python train.py --num_hidden_layers=14 --num_attention_heads=2 --parallel_block=true --learning_rate=0.0112 --beta2=0.99 --lr_head=0.00885 --max_seq_len=1024 --max_steps=2236
Each number is 500 + 50 x the weight over its row's rms, rounded and kept within 0 to 999. Layers, rows and columns count from 0. Numbers have three digits each. The size before them is the row's rms in percent of the matrix's.

# down: layer 7 MLP down (transposed), 576x96, rms 0.209, rows 206-334, columns 48-95
# up: layer 7 MLP up, 576x96, rms 0.222, rows 207-334, columns 48-95
down206 092:497499507601583450574498507466524465363447525422520415510547476568511446484539582506556530528512409470573530564445615467484511532483465484430525
up207 098:422441456465445595486482461439570453522492492497464499629512505474579569593517516554539460569475467544502557501529470415602508529559530477419487
down207 105:489513492468544376523539439551511509588554530518519485400532481559453480486503499487561454543415504606461561538482482522473426543496473481565528
up208 109:497549448558500494541527557478599449494426595477521490535554460478387439486471489346449417447487505492529453505465564578484531443414562511468583
down208 105:445449479498465497510441515518538505522505421485431453505473647483534416536528573625515449507523492494472559541479509494451412507488506449514492
up209 097:515518477489512488506520647533581472367545512449486476521483536406495492414451579429485458495525536543427471544558420606460620483513481460519490
down209 095:486581527503454491482471369498419528523462536509472540470501494507468482479493503465479518500554497414543481532370483513512475502543552513509549
up210 093:471528516443501571507424494558548466566432482531545440617516534485512546463528534522500431477524527477511557545557482519502513536492482443544555
down210 098:511484487497496455517492524484504492479529495436499525372538405505485395513448480410480614604523419516518397560517493424477503454489503503452486
up211 097:614561531520428510503405610569458402540513464528460471576549462443560480433553493526442367470499550467433528497501560571538504552454551495495508
down211 100:518530491489458503452467447552499539441525401474452503446609415528500538518502601454498527405463523521502522483466442570491463448478584498422440
up212 108:474535526440563530461529477501580537573508496461527378534572499572523501463530568519609482459473457603505480521443494404532410529486544527509449
down212 103:532487510556486454546470495465480498448524528382532545599483503461445476504512399404508518552410509464461501487583484451518671492532436511537472
up213 100:508426482450523507487403419488491501589499418564509430458480425487483503667485436405476552480497448539436478418568509471493445446519588530424534
down213 097:538534399498456550431573508475429571587516390552520455563592531542555412495512506435486556457483505569479492534464507530508553477403514493489416
up214 094:497520511406503549453474436466439522480535480503445545561543471524489567484518465417500496592451481536557571504518442552500505474528512514534495
down214 077:571485506551465623448497456516560463560419496530546536421526526444518529474507534557575410499502450534522466568530574512503475440441464390493512
up215 100:596512510501501551439490387576489449592534542502479484488511463481471477519508481501459495533421498475525551515506563588517535487585576544524397
down215 100:444505479474480474534453577580543516565577556457421522506408498578429482470513510540559551483527442534462494538506418393551471548517520475453444
up216 103:492434513413614517541451559455532513564520526624490436505527510424523427504488454427474513552529535504472491468526547524492497554524493563488483
down216 102:492489552536503599484502460549555538466487527410507485522461476539541526521455388465502460454446559462498500631548507533519459456517475579429434
up217 098:442460557416465534575458490500518487546499526563472472533493464436399556444487510487489527351406555472632473471516538460534530499513514489571510
down217 095:585525531506511460492600515508489346528410539518590454467480536440488585518449493464485504630585481539506499507591512423452483461597486487505506
up218 093:524469457507519511516478445520519507502525563476461476497504574496445509433493470419542488446467468502494462633481396495580439505416483567457624
down218 095:460607454478507444511590515462474493516503433526560454526443446504528525595495457560507515440437567507489517414445564579434542586537424430559415
up219 095:508505537466454521436449492457532466486521480510474503506355576432499520418605505469483545512456531425478433473554501562467507492427507535515491
down219 088:539480396512495520447520554570471540483495504537483380448504526558460421588552551534500426512528560488441415487505536632383461449534487508484527
up220 106:603475519492527497541542459499533458493527581457467374518487486465540510601564518559462529497555510475359505511484485493502488407513538491434454
down220 100:552558526523483483543421479551519447423501558459468514349539459458466389493542479459492486498484435413528555475538484576572500479579636482493531
up221 098:414483428505576438384468451493537575528412610443451574477499539518458507479559572491557503488530455511563476550441491429571434504512494475513414
down221 096:564554560392483548599459509429436393541544469540529450541520475468601537555440441502456597461512572445401489418522495491400509496551537518552478
up222 094:427550536634463496566463479510476454460541742506526475447505495502464500566492436469507452517493488444468583507486567455527500438482437545518583
down222 087:535567589506536460523517526461541488500505489513498536501541506582437569553544519439475496421437535518504496600523507533513522439477494465488477
up223 098:564491528441470598460384476390555523519550435540527557530472567533512514564452535528530471511527591605518499513534502483534484537585461514486523
down223 103:519531478499504304527470469480520476518463487591550431577498430591446538513545495479437493496533462535519514547434440578491494518473463475441514
up224 094:470519491506507488404424519479446528457547480541580548581447445579579498500425527475431526341526509545508488475444557439492561478441525456473582
down224 095:437516483539476470499533490478493556458400463532444572547478517478469543566400456475471480486466428466481531502442430476539581583485598364565500
up225 102:478485589435552561438559498576480573575514555476537522481511500492524541563533501423586552584501509544460454494505492508468440418429526540500554
down225 096:494496392535557602459479571537501470598518515514550484486587461477505531505505450502421546511509463536426514502429424476625395565439525489551524
up226 097:500375455604566509482551477475549468550475506500462448534556572499564427614487490517470565531498520526413518482549504459543579499564463506466429
down226 094:535530504430492450506573449522465479515462505535516467617402445476484526410450529476608531536539570495486423542465468644421532483543584522562531
up227 110:552436580440503444426471442436512564502587517483513424540539552537525526494524519520590529516542530523516471456435432527542497475569487480522483
down227 101:504562551392460461444551473485430540530472455519524454671527472408497516440516521453476547452464525540539561483494535502485433420545500480604457
up228 098:499572548512585548529504506584466431493388565470388473494467486488494557554557457473529574458413582505520446547561359496497483431535489579490394
down228 089:412484544578407384531452499492581539496547480535551494557586559525584526400463585515474469478564458527551572519479562433463462550441523426502516
up229 103:441512468438488513448526511444483552514470477386531455545460551567522422452404598533400478634505510551530469479484534516497552426563469499512471
down229 101:490451505419532478527530535545448500518458403500549546540486616647467464479513502475540517429515545473603538461434532513469540477503470607498504
up230 095:523458505446492488560537425500450590525552506559523472554511518442538500481428522544569483518527547509612542387595497512449507514526452538420426
down230 086:503535543463590468496462506492568516425414476412556463478533483501428578541540517486403480486523498512453438586452461511557463477475563403501543
up231 098:545529471486489450466506462562482517576474603457551351599485491434530496373495419410440462471462563486497494549491510546478467438501463560507460
down231 104:472509493502422558476443517517524451403505453513465604418574518489470506622520528537505529470546496484515574441507465430543575557453487453489533
up232 094:564498489525509513506489463496538494537507604524522594448450538498520488454524538533492524483483582469556410543472500511545452522521522488510483
down232 095:622513471519554397444403484411500516526511517510422437450550469481487577550481446465497454548550498449518569552472428508474458542578598582474544
up233 109:502527464502484530483574452436546459624566499488446562557401567500443539512529518571494448448550521446468455509483467521483495401559540476427473
down233 106:489406509501502496495439511581393455474518493535445585495532471540574484467503543553507501542490547448472534523394417510453586543488498430487493
up234 097:528475402521443502426469521488578575524552529477493503492507548547459490481465559524615423596495552519506517501557495481498535574416549585431605
down234 112:468535493629522451432450489509560485535469415429602409562505625467407474604472460521562560495427540477583531580554503517515471471497537515507481
up235 096:472514495551542516456390553439481487547514526506541503482548519502545472493469500573513516607554532555483514500525429474517487466528482499490416
down235 095:510522529457473518471548497504550523577533505535511576472580491418541566445589411490411521489483426479529451551586460601417498539503556432506531
up236 096:433429508556526512593492513455510496428399542506416549553420517442479595444493511477461370532536451494462504515480459550504571558505467565497504
down236 096:502556517495521417478514530406455501544521502464580586454500488488523484603547504465501528488517532562477516513551525391493453457533450349529484
up237 100:512511430479524498506502431495475489468471552496531394552545533485590508589408477516601530477568486585526508567449532416479511541498436476422521
down237 090:496422598481512552497517537532459552492560436565513578535410479432411563468585557493448550498452442466474539451541446572513466398543562579549497
up238 110:521440422509513448548487412518568468591526507540447509487447469518514424448587561478513505547434505622602503458514471398418539441531450622548568
down238 098:496459535518384553528530555522462470513494459466516507480505518425553519603567506526433409416591497522416523396432562502523493518415475517596446
up239 103:565445521424483520629531468498526448545552443528485532481496461448533559536443507484486391458469540446598502469519487517513517517594482583508497
down239 103:473569556650474454421446495467510460510473474437521419508469547437549472499532548545425518438533453571405512577494565499409587516429582462510462
up240 097:528520388500441459479391512473514502485579418511534482496480457465521483551480513579415410484628465486412492508583405429484482539476501500513434
down240 092:524498495470507423522526530462539456427534457521519491563562453479458464458502501408569435470512493535514564436481518461528522505554508431420504
up241 096:569586539500507439504542524478538467484474587539481475549530535511512522518479505565519521463456474431340439579411507474528541506547420478435433
down241 094:560402537584433456580467581563471473574462503551555520431484510575470509453531538573436472500519441484573469538561522426434477625521426549536544
up242 100:488565430389596533487589556448435544508535474480511465544496527517542507522384490495481514530463527544462410477565520481579461442502496535514407
down242 107:523497492440497481528456499455550500616480488430392462533489461476495539495593493504488468499438503515607547524498433543440489543538531513538508
up243 108:516440475389502536541425490494490506474508560519433440469573535595502465406537463518518430357639428549460534499454511512540479528509489358461526
down243 112:451602522560490517463476527456525460445304461480487462568532485508574500533469551442446479514432501538535452550528498572553449444552547439515530
up244 107:508450460368477478544525569491507405474558469530447430521430551548508596507464499500432477483549454558418435476435639478474516469552489559464482
down244 106:501489426533489530487528561513485567607509436527452513442492507471516465510443479418497518606478449451498549522356490542580510576520498458555562
up245 113:471413599559475488468456416552475514551422502471540542568456500540503475463474492549509508491492478518525456570552581582639484516485539486554556
down245 107:590527485544471459403507423504536498436421459450534524514400406607533554566472445570467488489505492506485401530498482540517475505478436504467471
up246 100:425449501438552490480518531537512517468542528573462547469422557576392504493446558547455472530510441563531461529519492450559422512495625624546543
down246 102:550563506434507470509511402401546609462504561524482605419483452544522484515477539395540461518562497495417565400556547471548488476482407503387488
up247 109:443528456415517484476562572477410471441425568445581533505486515443444543477502584517408582401499587519430476511498497528511538605527615577529477
down247 124:554460480543583470482542524467457504455476487556515507539434469508581504583421497483470453458545593393535538418481487408444525553466483558539488
up248 103:510548405573490593478424531449398455613482527552490509530489500506543531581589524615527476525478567473488553543381439514487494430525478553492491
down248 114:513516486485530577510593433484509418575410506459444544467438554556582472467552437499451497456452628510469561403457671535515474403469395542488530
up249 105:529452493610602506540564483486524486468533538484442559470510415432484543397508496532536520441467470496470522468513552462549457488582516501504519
down249 098:462577573486451535465393520454534443524482435528535521540523564495534449482491614433502428559598449478595510487513382532394410553467486470500558
up250 101:523510495506554571420463488521495459433542514617471421496485498528469496492609573499497407535579523516514582391496558478548495383534464521514577
down250 092:509552424468385526482459409507546509477577454527444545502496554587513450544554479613542525493484456537518504471463543439515575462498418516547578
up251 103:538351595486531608533458493568526470502493548543513595536550489495439469543508597475482543481519529488426456496482496458518504358527525482537521
down251 109:504503489488626523485520499512481511399513473502504439513527461394473554309474494434488564553509497501529532397448523385532434545591568519544499
up252 094:523418516482524465473519509451479592543460554401501533541458547542496521587486507531476488492510575539549498524634513575405431499486596491597475
down252 094:539594568610489469438510476526555488517470451556496507479468496499486465527379453447511611416477520494605490516513493594497507513499515431518495
up253 101:503594463519577455418479531547486491473510403486474428536510600517490502451590540442466539551517561516589465456467500467548512499534503515501678
down253 096:522489494513478491595421498470515481500495518480506524524504541473579489455451471582596481461552471424530474354581500656596488498547520480531406
up254 094:487516502512531447457426470500465606648564528439525462515501504464558509436489582534496461477476507492434472606514587563515402519556480555478507
down254 104:526518427617488472572499567481618497411567461524563451417598489505505592428484461450473503525467556415445529463498510485524430544470490546459507
up255 097:502455403459509523489600520565468527598536517530473557549394484462516518507404594480454441548530547438543497552460476512505487507479451499498507
down255 099:482526553474556394544424484434553487431434604469495495517549455568440498511430538494467657458464555495439470445474533500472550444551514428526500
up256 109:524574393523494589479508538550473492652464522514532511583467442473508486595493520479379510500584463520475560567544489458489456490485521509450479
down256 105:572484569533584514499529503519538460549569486610497517384615552514508559501499526531487605444450494520450453575491444443466516510595503511513490
up257 097:507494539588470605563499468531513538568576532479465514468497516439502377621545488479455464529505511495535451476419418519459493498480417479474499
down257 091:542483551460506583533586512519504432419530389454583467602446497491474459500499567456518398521560573497503469461532542498514511537539539517478441
up258 099:429499486466527602557458583519572510523505557502402439427457544550514431476527433444510524593479489497481491503500525539544551455496481566457484
down258 101:501414555458537577513467513443555439565511515534450546601511466471437480526439524481488646433473509442465476521478506505475524562572493486501506
up259 092:551471582559570473422526519483519453507477483454504585517480532441510520409540523463468517582474436492500518513489424578597571381557496375489507
down259 094:488544488470506542494561583490533489512430565484572495493487439491523605654578450477523426568491485473461527475449449515457385437459494645560489
up260 100:489454436486425489503520545421519452504554482523536497456503414473405433441473480551552442576532464623516538466496536488508583550546570477572551
down260 114:508455481599457593442511491487416540478543512472499517520568539580576554543487504614461570501502548536491405521565469559466452505546446421567601
up261 093:536421495512434480544521517445509500658586461448544498504513478404518503484480550460427462570476528483611419503512463531513525479432511519422531
down261 093:528537553517472427404495428522575469508495447524516475488597490609563554465485548448526477479509526479494564581455487533545437454533512472608555
up262 097:437436546486525555509477590476484461548524515462486475533530560447444576446474493448510573468536405508437542522477507402510466482455457520449461
down262 106:523499476468451531495408486484526478482551481502472481445521600591520527461482531492387403485555500491543388462499494503506555483451564442594609
up263 097:561508570387478572519520530520530514538531541473443484513503437488489386480498532512460459507614588431525509516433527503493527391453458570511491
down263 094:575466503491484532545507442461499576439450423461463407474451498466593556591508545478435532494461497549547510607538497517584474416535489411454456
up264 099:450518479541547578487536518472481509443530490479421485455508465487585549467574546584556491464503479495463484531429561539486532586654586557393458
down264 110:616567430508511549468541564493419492507511443448461504488597545542514514435512559472501478454517508491433561433419598565468648491562526514476463
up265 101:591497467546477415457429485483477469565573527413547468512575427449507430620626504496436520400445609459486517545530473469432447493340523501476548
down265 095:444504506421504470527509580430542525509495420508495571422498532611495444520475494566571465534560406496520550507468485507582459505593461507488443
up266 101:536471448525471436455468490487512496423506486539519550539509498500389453488474502515513523509460490498536541479526432502582526520517603535501542
down266 108:511569531453544479494551561545565479546505495429549413524471551514434531481492526532518463531470452543492529433496470532404458423563443453606414
up267 089:561490528549520553510489539503602498555507519425506503512530461426482455539455638433424572543501486499455458541480551408480461516538461508509532
down267 076:455463557440508536516492475530419483469479563560436523527452500500541472492569398477667550505493460506497546504503442468481412612558550614490431
up268 095:467410452605522505462533455449484506527538463553636477523541489432541491470498491521534521454492463542583520454574414508614396462498449467539522
down268 099:571521498514516558476547494584496437525507569407488538442390563544421575455456504511469540548448508473482533455447454507421445449526543556481530
up269 111:472545526532514523448483510531469533477449581502483505513501457464470484487507513618458500468510600390469455485490549529452466596611535525455517
down269 109:469513477477472484560460540407506593491483527534535442471483530425467513470435567535564485556548463476530469537503535418552477356508410534474527
up270 099:499490538569421560453528410529491519568527509482567452544502544591394541549507532547579550560491384505601526484495513488497478456565461521415395
down270 106:508426488490550384437476531558427509584511452555508493479431523527470514513486446502443485607566600497477438456469520511502424409605511532462519
up271 091:395412580574473519477483597522501495554405499531448476483603452562504533516484496543433548557439532504477396472586451441535510508482493449476494
down271 095:390521409490420498507497466502451562458469560525525546553476493507447484429503599501568509465454576491564372430579504579522459506452556512585562
up272 098:548472539509518514480521479538572542519576538503477496437482540551537524460400533472484470503489558609464448585544550522490439557493552431532455
down272 101:529527496481360368460547495536549542553563478501550570506491479405497566493523485444551573534470390498555523588540534504391491518481488356529481
up273 107:559414542537498561500496464485583564493443516623505550459539415568502543564548545477506460514513437543499390542429462431478533503436549529458527
down273 105:542523546422425389498511470406572535508509499546482508557524494444472526494488399489493465567497365483565500525399494518495472566470523556403428
up274 105:580485502436533425481496576505451489525465485513514518463511515496509464490532540498426536582497479533560503509533442551461485468521536592549409
down274 113:450525459532494484560526516445532503492440596540555487510447525316469409501559554515517508499442501497489472632541441542462446543543467571477483
up275 089:555527458551604629513473556502490598503540425487502569644515493517402487503562533481506507500432520477565511571514403503504494562546459530510512
down275 090:547466519489440574533470485442500529458521463513612505520504472439471544492458507459467601402486401542457457436511548486515428476475507515457571
up276 103:501536423430579546480533581377574398537423505530493502575537491522446584467422475594470484471502490455551523525453430447479529518554542564498413
down276 104:509505557567518499483437529452533457473436545478571501526552452503459554560520415478548434574474514487536533458510408442299480477533525445479487
up277 101:501477418523511588580507454499605524552579495490401515506480510471506548533472523460537498553497505500493483533458466542591443490512544606447550
down277 097:481558539421511466594457524464523401450421412446547569529512614576481520496494478510449530427481583572487539443575574560513516508456412482506469
up278 105:410426489484502499538467510495587463508566399501489489552486470506467455545599557440559564548549484617553348473494431562499440500505514525540503
down278 107:539467609566506450558493526505546424566425512499504447489565505512460470525359487442523500511615490481454543524456463429531570540543430473529445
up279 097:552375521526509473484552507545452527581577492451530534544512562323516457452579530442499554531550493479529484524526572515507505513459435548505504
down279 094:540495543493457508536508469503552516503438576459514458510534484514510488544449381455469492508442546615394532540439492439568470543524440528496508
up280 100:490480527457403486507513534463462500566493497480471487583423403506511592430467434564460525435573586468488480538578577426560532501424542455516558
down280 099:560472514530507444489574466543472550516650450506508573467514491546509449461521543585502539562427542585566492490477474415482554488622565463525444
up281 099:493516465525532542496484512454480492482496484481423542605549443536407494494567501522499495462365490494509486481524483462468525509575529417481486
down281 103:501607461514409486431533512579492473508660541495493536476543470521527450469450517598507573512431555478511510553443497512492526406393596470521530
up282 100:447517579495541528479566506555540518515540543533502486510525475575436394425636511463466472411477496498509498485414490469561462500584552442498532
down282 103:558494528490508504511574411505604458400517404529523563573504545544564458594521452465544508555554478475501472442456501523444518561440477447455519
up283 108:574486464555391397527559527542478422539526543461503512538470405502466436406465443500510474494509440549541471488533480458506530479508621510542509
down283 107:428612519461501541541494488435519496461527449649434403480496546475612557584564482542501474515560543594491521547528526567509436539543476459519584
up284 103:467549542490453506553500412465533564469529612484521529469436517485471463485462514504505508528564590466507480472413544410518588459512647445408548
down284 095:496499469543499508451569467489554592499470467524464496482485484434541582508484545504482506611470476517506445489485558533661516578498440570549511
up285 106:433539449508401492446488503512456399552550489516567487557480424453511458575539541484514592557544494548495508461544433423528424499466557468467432
down285 108:519473519493465410431543450535556548445371448607514493496502509541374522478473512516543477476465384406523396498461472511556468487525458542544521
up286 103:440505521494547544441510552418469557524543447503435453440461558543456493407538552509498556482469591487513494486598539498523473477447550524423530
down286 112:488409499392465529448452463386504499467565526561446513492453475450477557534453468521594483430414501484517515486526518569448420467523386525489561
up287 102:539488507518523522437520502509526536553415468565562493530527441517519511523454497508407509465472444671487466525547507487444568528470414455447526
down287 101:495543507581500432494400418505479474422512461470522502559540496456490523533450548385423581582518578461495641459459518468394481547493502450441397
up288 096:446450548531542559485551508461400577530565505563494531550566501516469566384456482422448478534593522558419412460431473503497446500438572569442611
down288 100:529556472472468396477540385460514512527419489465426530533552528437444485499518511552472488524516487430445549572555534496572560546512528452432529
up289 099:446497475555538567540485519526533563501479502425527539505523472529477546536418520524579448423423475492529443513544482498529485571444485565460560
down289 094:556538549403498473562544540390378415487441521494528456514546576464568540409477460407516593419463457457480528524467434498450517470559471478519538
up290 096:597495532406548358482474470465398504530505497416611466582473468555392521506517515485563367508495527523557499473445475456592529490420510508449499
down290 095:391487496586543620574457490490552579549562522529485531430530503475610504412499518488444527570511451449467501485565505572400585490518537442471424
up291 094:531456565499528619466428511439558529565440504565508535526528550468531502527580497505462537519494451464645489432550601514456505498474498470452496
down291 091:497588502469452485504472595501459494436436471513492512492496517512526547567403463469516549489497376491485412494479516499514421506613510507622531
up292 102:527482493468554505412536581425453503530563465479568477460465668554486468577444546500417436518531508558504509499586522492496461499555482507583476
down292 098:577413545461522521533522520470424542586461639538546432476479532588485556471525505498510477523559511500440584564540479479534548542510489397565517
up293 104:544466464489516524526470589473452436581497503584519399567500524519509518485481591446572546615437411541561489496511584571545468406464443500513448
down293 101:503504477519530466476468563557521508492651486486479603489584454504497504510474540518510429387475467511459550519422495451510551552382479523536511
up294 106:536459448541535449418470519510476521489513485524442545567493347450554535441546605534551454501561415412444402534519524513459563515467505503423482
down294 098:466529501440529436532571476563484572468402490488518467581433506531432541423432576515510481524494387524503540541525603508488473502508438455517476
up295 095:450371485429516496518457449420472473421501465490489407523513493503478469495505470482514575491475537587571424517407532507519384528507485533546519
down295 092:414507431453512519447516529503510477475528410489531583545554522501565538506534457526471450404566547429542642449510461495592512518476498435452437
up296 097:476414449521510454449501501514505530455619550571506541567493526502464570452522463562513469468487475532570492546500543549466497504498441457568572
down296 097:529556460578487477473475529570521530580450462444482483462513449442492504477459540444495537483535471533500460421604543474504603564578533460420493
up297 093:559485579488519479502495387575480546609506538525552445473454564542494453586419528490523537586519460482550477526539443451545410529447458516469552
down297 090:459488447511558472500474554391430496448493520465419549572511490484459521383524583571531516432542525582517497510455485471516475531534447448426531
up298 097:508524492446469616428494530402448478500579473513534475531502503493476460471466463444411562402550587499471536558447449448452545495454508472567436
down298 096:539506593510573564470550482594531421396487493518494584469513532576483462533529488527532385451612408512460510446480541514507412542484493521492527
up299 099:559507385530473526479465441541513529504465472478529395613542472533447561512466556548558481453539578557583518522521586490458513499429521427462506
down299 094:437487515454482548511550515430503413522547572555526559443492476529606386553555482521515559596493436492494499523507474469564592476461425516545486
up300 101:541489518597443543590567460497529491535471522542568460517458522469494461620521501615522502610523442529530532492423481505494500472545578481471541
down300 098:501479554385471441505471508404520554496530462417534556477499589602473503468577476449491459498585522571527502435478590432579496470531560546483355
up301 101:479457504495395530466540470537503512504533569358391512538420421513446508593397562528553541474424505523443518401505517552502509440540508609557505
down301 103:540557480490513404492584520424407470544442426530518503487527478581498491440493403588473466407510498538510517512457573515493541467549565420475487
up302 106:475546561412516474544507533562528491523595576560524459507491524489456486523519555508566462542554509496530485439529516461441543466604482447431599
down302 108:553451458574488460479466484387485472473428463531499528450524473499573469495484557561435475414522399472542525556540512493523484527453531495476503
up303 100:516500497581511480532493491505522470573390558571458519420627392418520468500531551548515555474574542524486514520456542491429598494572584498522478
down303 103:558560488509493501518531546422541520493593475458499515535484467462493486454442460470494474500472416420471458513536464569456541506425486512454456
up304 086:499479481477596484496552487618491397515461406501478547498454517437557454460455504520575532441485466534482372583444505468487526536502472409548503
down304 090:443568524491505540561461456508540488554460487505565510462502542514411507476506597491617422535481497500523489480508511504465470473422484530496438
up305 103:505535483535522447416462504417475513532525521586553439496521376605530577448604494528565544579501500586450496475521506477551564413542497510525594
down305 094:561406526441477621513521485539550478524502555497445423501475549444354497519454489494480417401532455410530529554500492514531492456461497592495438
up306 095:487562591497622504550409447450422437631519549457435493520535492559532546480532521473520572424448476452498485522588585499510494457554610575442452
down306 106:538450538491508466462553546554533515550513514488502513473499543543541416550447551437453472512494504518533409447479476552535585493569406487536407
up307 084:530502460449537558428459526456528498483485535496445537513529525525590414572588539484536542537478577459477496534470535511656418531496525493553554
down307 081:519477561466526464538547561509399460453487432445488587465481426483592518415459537449522438469463494462482584500493514507423479480427591520530569
up308 109:518505499551546521454515481353578499598515491489511509493506506530495465435479572486485456471553571536468501449484468515564516529511481535576529
down308 114:554516516477413560580532557471517425495547572594548550499539459460490408467416559510516470508516533471508484533489499477494492509561529436583528
up309 097:542489556679477488491568426525409444457409559562474418468455534577537456529503558593524687475454494492573487468474489502490534505504449553498503
down309 100:566596471549563478593472477575410534492579503489411502471554430499513478472489551518516547563499537458509501629452518526502513436472468513450498
up310 089:565563548441527545459526453555520498476608485521576450504575487501484410452441556461617457579515473458493510541535520549434512477492589548612497
down310 087:561492515647508524486401543527495415468371561500558598525482459382441563521519563547472538400437546504526481483468445514489553502514474472417388
up311 095:441490525517576454452499558527501413407542500448494515527485533565431455437550502644490622405553457443574470544518517526511511630496450401552473
down311 098:473482538497479516506501531589522529548467496457433504528538461523495531510515467507516434545546538490547623467502584555498540465440551535584444
up312 102:420493538497535480494494575582508521489526526461458515455430515543466582464465519526401427616490523550588602525484387512497462428522552476434512
down312 108:470478495489432557511502440592417491400564543496547473534609435493492552481471480539511603515547488500538457575473482540619366470451456492440501
up313 112:519534530544419449523463493431400393430507545513508482494578508327476422562591471510507426515535548502539570506522550502463526519445443571444509
down313 108:523510499432447536586547462494528485477482494509517457439626473569492502457449513505406514551538522514435462462496460511506583557471521508476453
up314 100:411522452444490433527502563407439529570458502481483480562559569494495541554471482651527443551469604576533508508547508511530502539516493536604570
down314 095:573561463574502555461552452554470547466531451552511533558410516499576582507453534550537492520564505454464524535471535559484420463460518522475495
up315 102:541563565508456558424518553447490519521433517516485475445490553450509454426468451579504526490548581545557474584570529566480509567466560506533568
down315 088:495536434540570482559584466496516555487408444431556446513515376567393453619559555452471491468509428529544490429511406427539446544530519590505560
up316 102:407474578449529459459570542451493535535505542556537458510511466543531591593418553519500533542498426569501405460482490479557513488506546514465544
down316 100:410404455542588581482566517447558537494494507496404452472538497412499565437516454541425419504432562521561516539494514535511452516575540499492472
up317 093:406455489583497534455495366517479466467448484491543486513506470568598502493523453601394564514459481545482464445504539601574544490569459504523457
down317 092:503464516522503520537556564555451510593501558447429478502491549441319518432520473411565435484445528445524521548586499498491513480549583437485499
up318 094:563426490459559495489463448458434522477544463579504502578452464508437553442515448481506529476393505516472541480519517601547585507436542564509400
down318 095:419576451518521615466559494499487529514508538553457460458451495558565512532413555494479563544479475489543497494455486484328462537577528465492560
up319 094:489509422440512456478559491418489503492526558534478489477411503596464491498563514435538465515540409510473483515487401571591544519633554524438556
down319 088:534551530530444524465523452527495559419453518514497517458475476531457557507508532561511561463519446585412624452456584474438525438542495526524582
up320 100:487479421492508516479546536520425531595445525542519558599462585575450513552417460407475454488531475483528505454473467444529406471562488557526495
down320 094:440421478498443444466480471545567501427624493495464489542467481535514543503549605513529496534510476537526484533578526557461480561478548568440566
up321 105:492465473495518424553477432475518536609444437558481520502546443534494504563561533536488447521456475544476480594558416506479467447582516608505464
down321 105:546503540551569560450459446546575410442501557531515457412503510498526368547407609530519513454516380539565508464444507491491431529427409404509480
up322 097:549491521474490476488546514497506498412420618479486464536528497485517509543548518531522423552487569451501527430501506456491497491486607562500558
down322 084:505560479520550463517451466518538548471480458593561461526535440527504403477491518495503640451500534462549500396545485403525501549439505548455419
up323 097:485564491609565550413496491434414485559535514519466539503443559511573475452499489598516500476457433486387463522438546464408526540511579466533522
down323 103:459552565501576428459486496474507549522534495484514439522448473526534470547560517468517457538558617483512463450475470503557458498579479571486412
up324 096:464443452492537519410518460523505501475443492448574494542491525495398470484463540399488493612473448529526497488568591476509458429425488492511502
down324 099:572437492452585442549549569547529482531528512565531577472442516502558535482525518460494431449446543544430446471457552486476455453503490520517513
up325 106:576488491567525559513497518517394568487532509570563422481461438499489508481591527471544507441569531476509481535469515477477473473412507519500516
down325 098:341600548527468515462555478477493435364517566503482551469458504477459466462479507482484537495489450591496526487517498493463478631538484506510441
up326 101:446526499510508453516478483455467506568500495416472441556538398551461421457417530410456499541484444577457435544369512437511584512535486445507506
down326 104:552445466491541478484477507419595478439471501515500587485529477521483592554571498591486478495466598474533484523499494496556537464433438553440488
up327 088:498401543586443462496456437586460505431530515605539506500532438466493480451614576526570406489598478535580531517488512471489425369343514521590468
down327 094:513567536407454579477501449437419482482476512434494448466415566590512486438446489385428589522473557483546469483523502482417530500566443484508446
up328 100:415520524428439467568511491514456577394501622439440367462581443505489534533553514479528505501483473548434513598518454453577487415413512473562495
down328 092:571538492492578459485497515533538438601424429646470563611453552469509498479498560481496521444544501456620440462464532479499575525627457487483478
up329 095:550531459509458508535510477415599474516446506553394529590396521548484529460544548523483515549493564562509513463567519469437466513538512480468527
down329 090:483473456570479398512444475539542534513609568457528523508476463472538447653471605530511526514418464474535473475473523477508479570457588495602566
up330 097:544494529459470548512482464360524497495496516452525477553493407471448523466523526408486449445515448513458466387544617548579503615421538518450421
down330 104:516544546448490466466391632473527477516566535439510480423410404425525546488499471454533480541505454551461501386531521532454394487421581481510536
up331 093:511445497526472499408484481529563556544616483425524462560548478548481510533564419497440509502453511504472507511440462505544535579526520537587504
down331 093:466548486573531522431547533478529524458434508573504575485552532410510551554473492507529446424587530431544457509524501448472531559467444470494490
up332 103:535517446503521476515506480469533446432514477520521469491420441526442504451556542477478572452595465560506462546367508555464567429519539589512517
down332 097:496426530516514473490526511401496448546457498495502483525542430554539511431466444545522507455472531427492557402384531481418559542477481600534632
up333 101:641554461465531501505484508482500486644585503504449526612420490606487506537529474516468456444519453460499516513487504464451442518502468510485549
down333 090:409437533509478468427459552473391573417502524520526513460538419352532447504487528553454433466518527517528480550542436561534451533547556552538560
up334 104:437478472483599496476475511478484505497569425481467423583571583527476474608510380538513474548435487429474494539549572500512442532579484528482508
down334 104:456603553509519395425474510493579496489455509498542517427508473519572509512492477497445504575463465440530572460437543383548590482457490480490386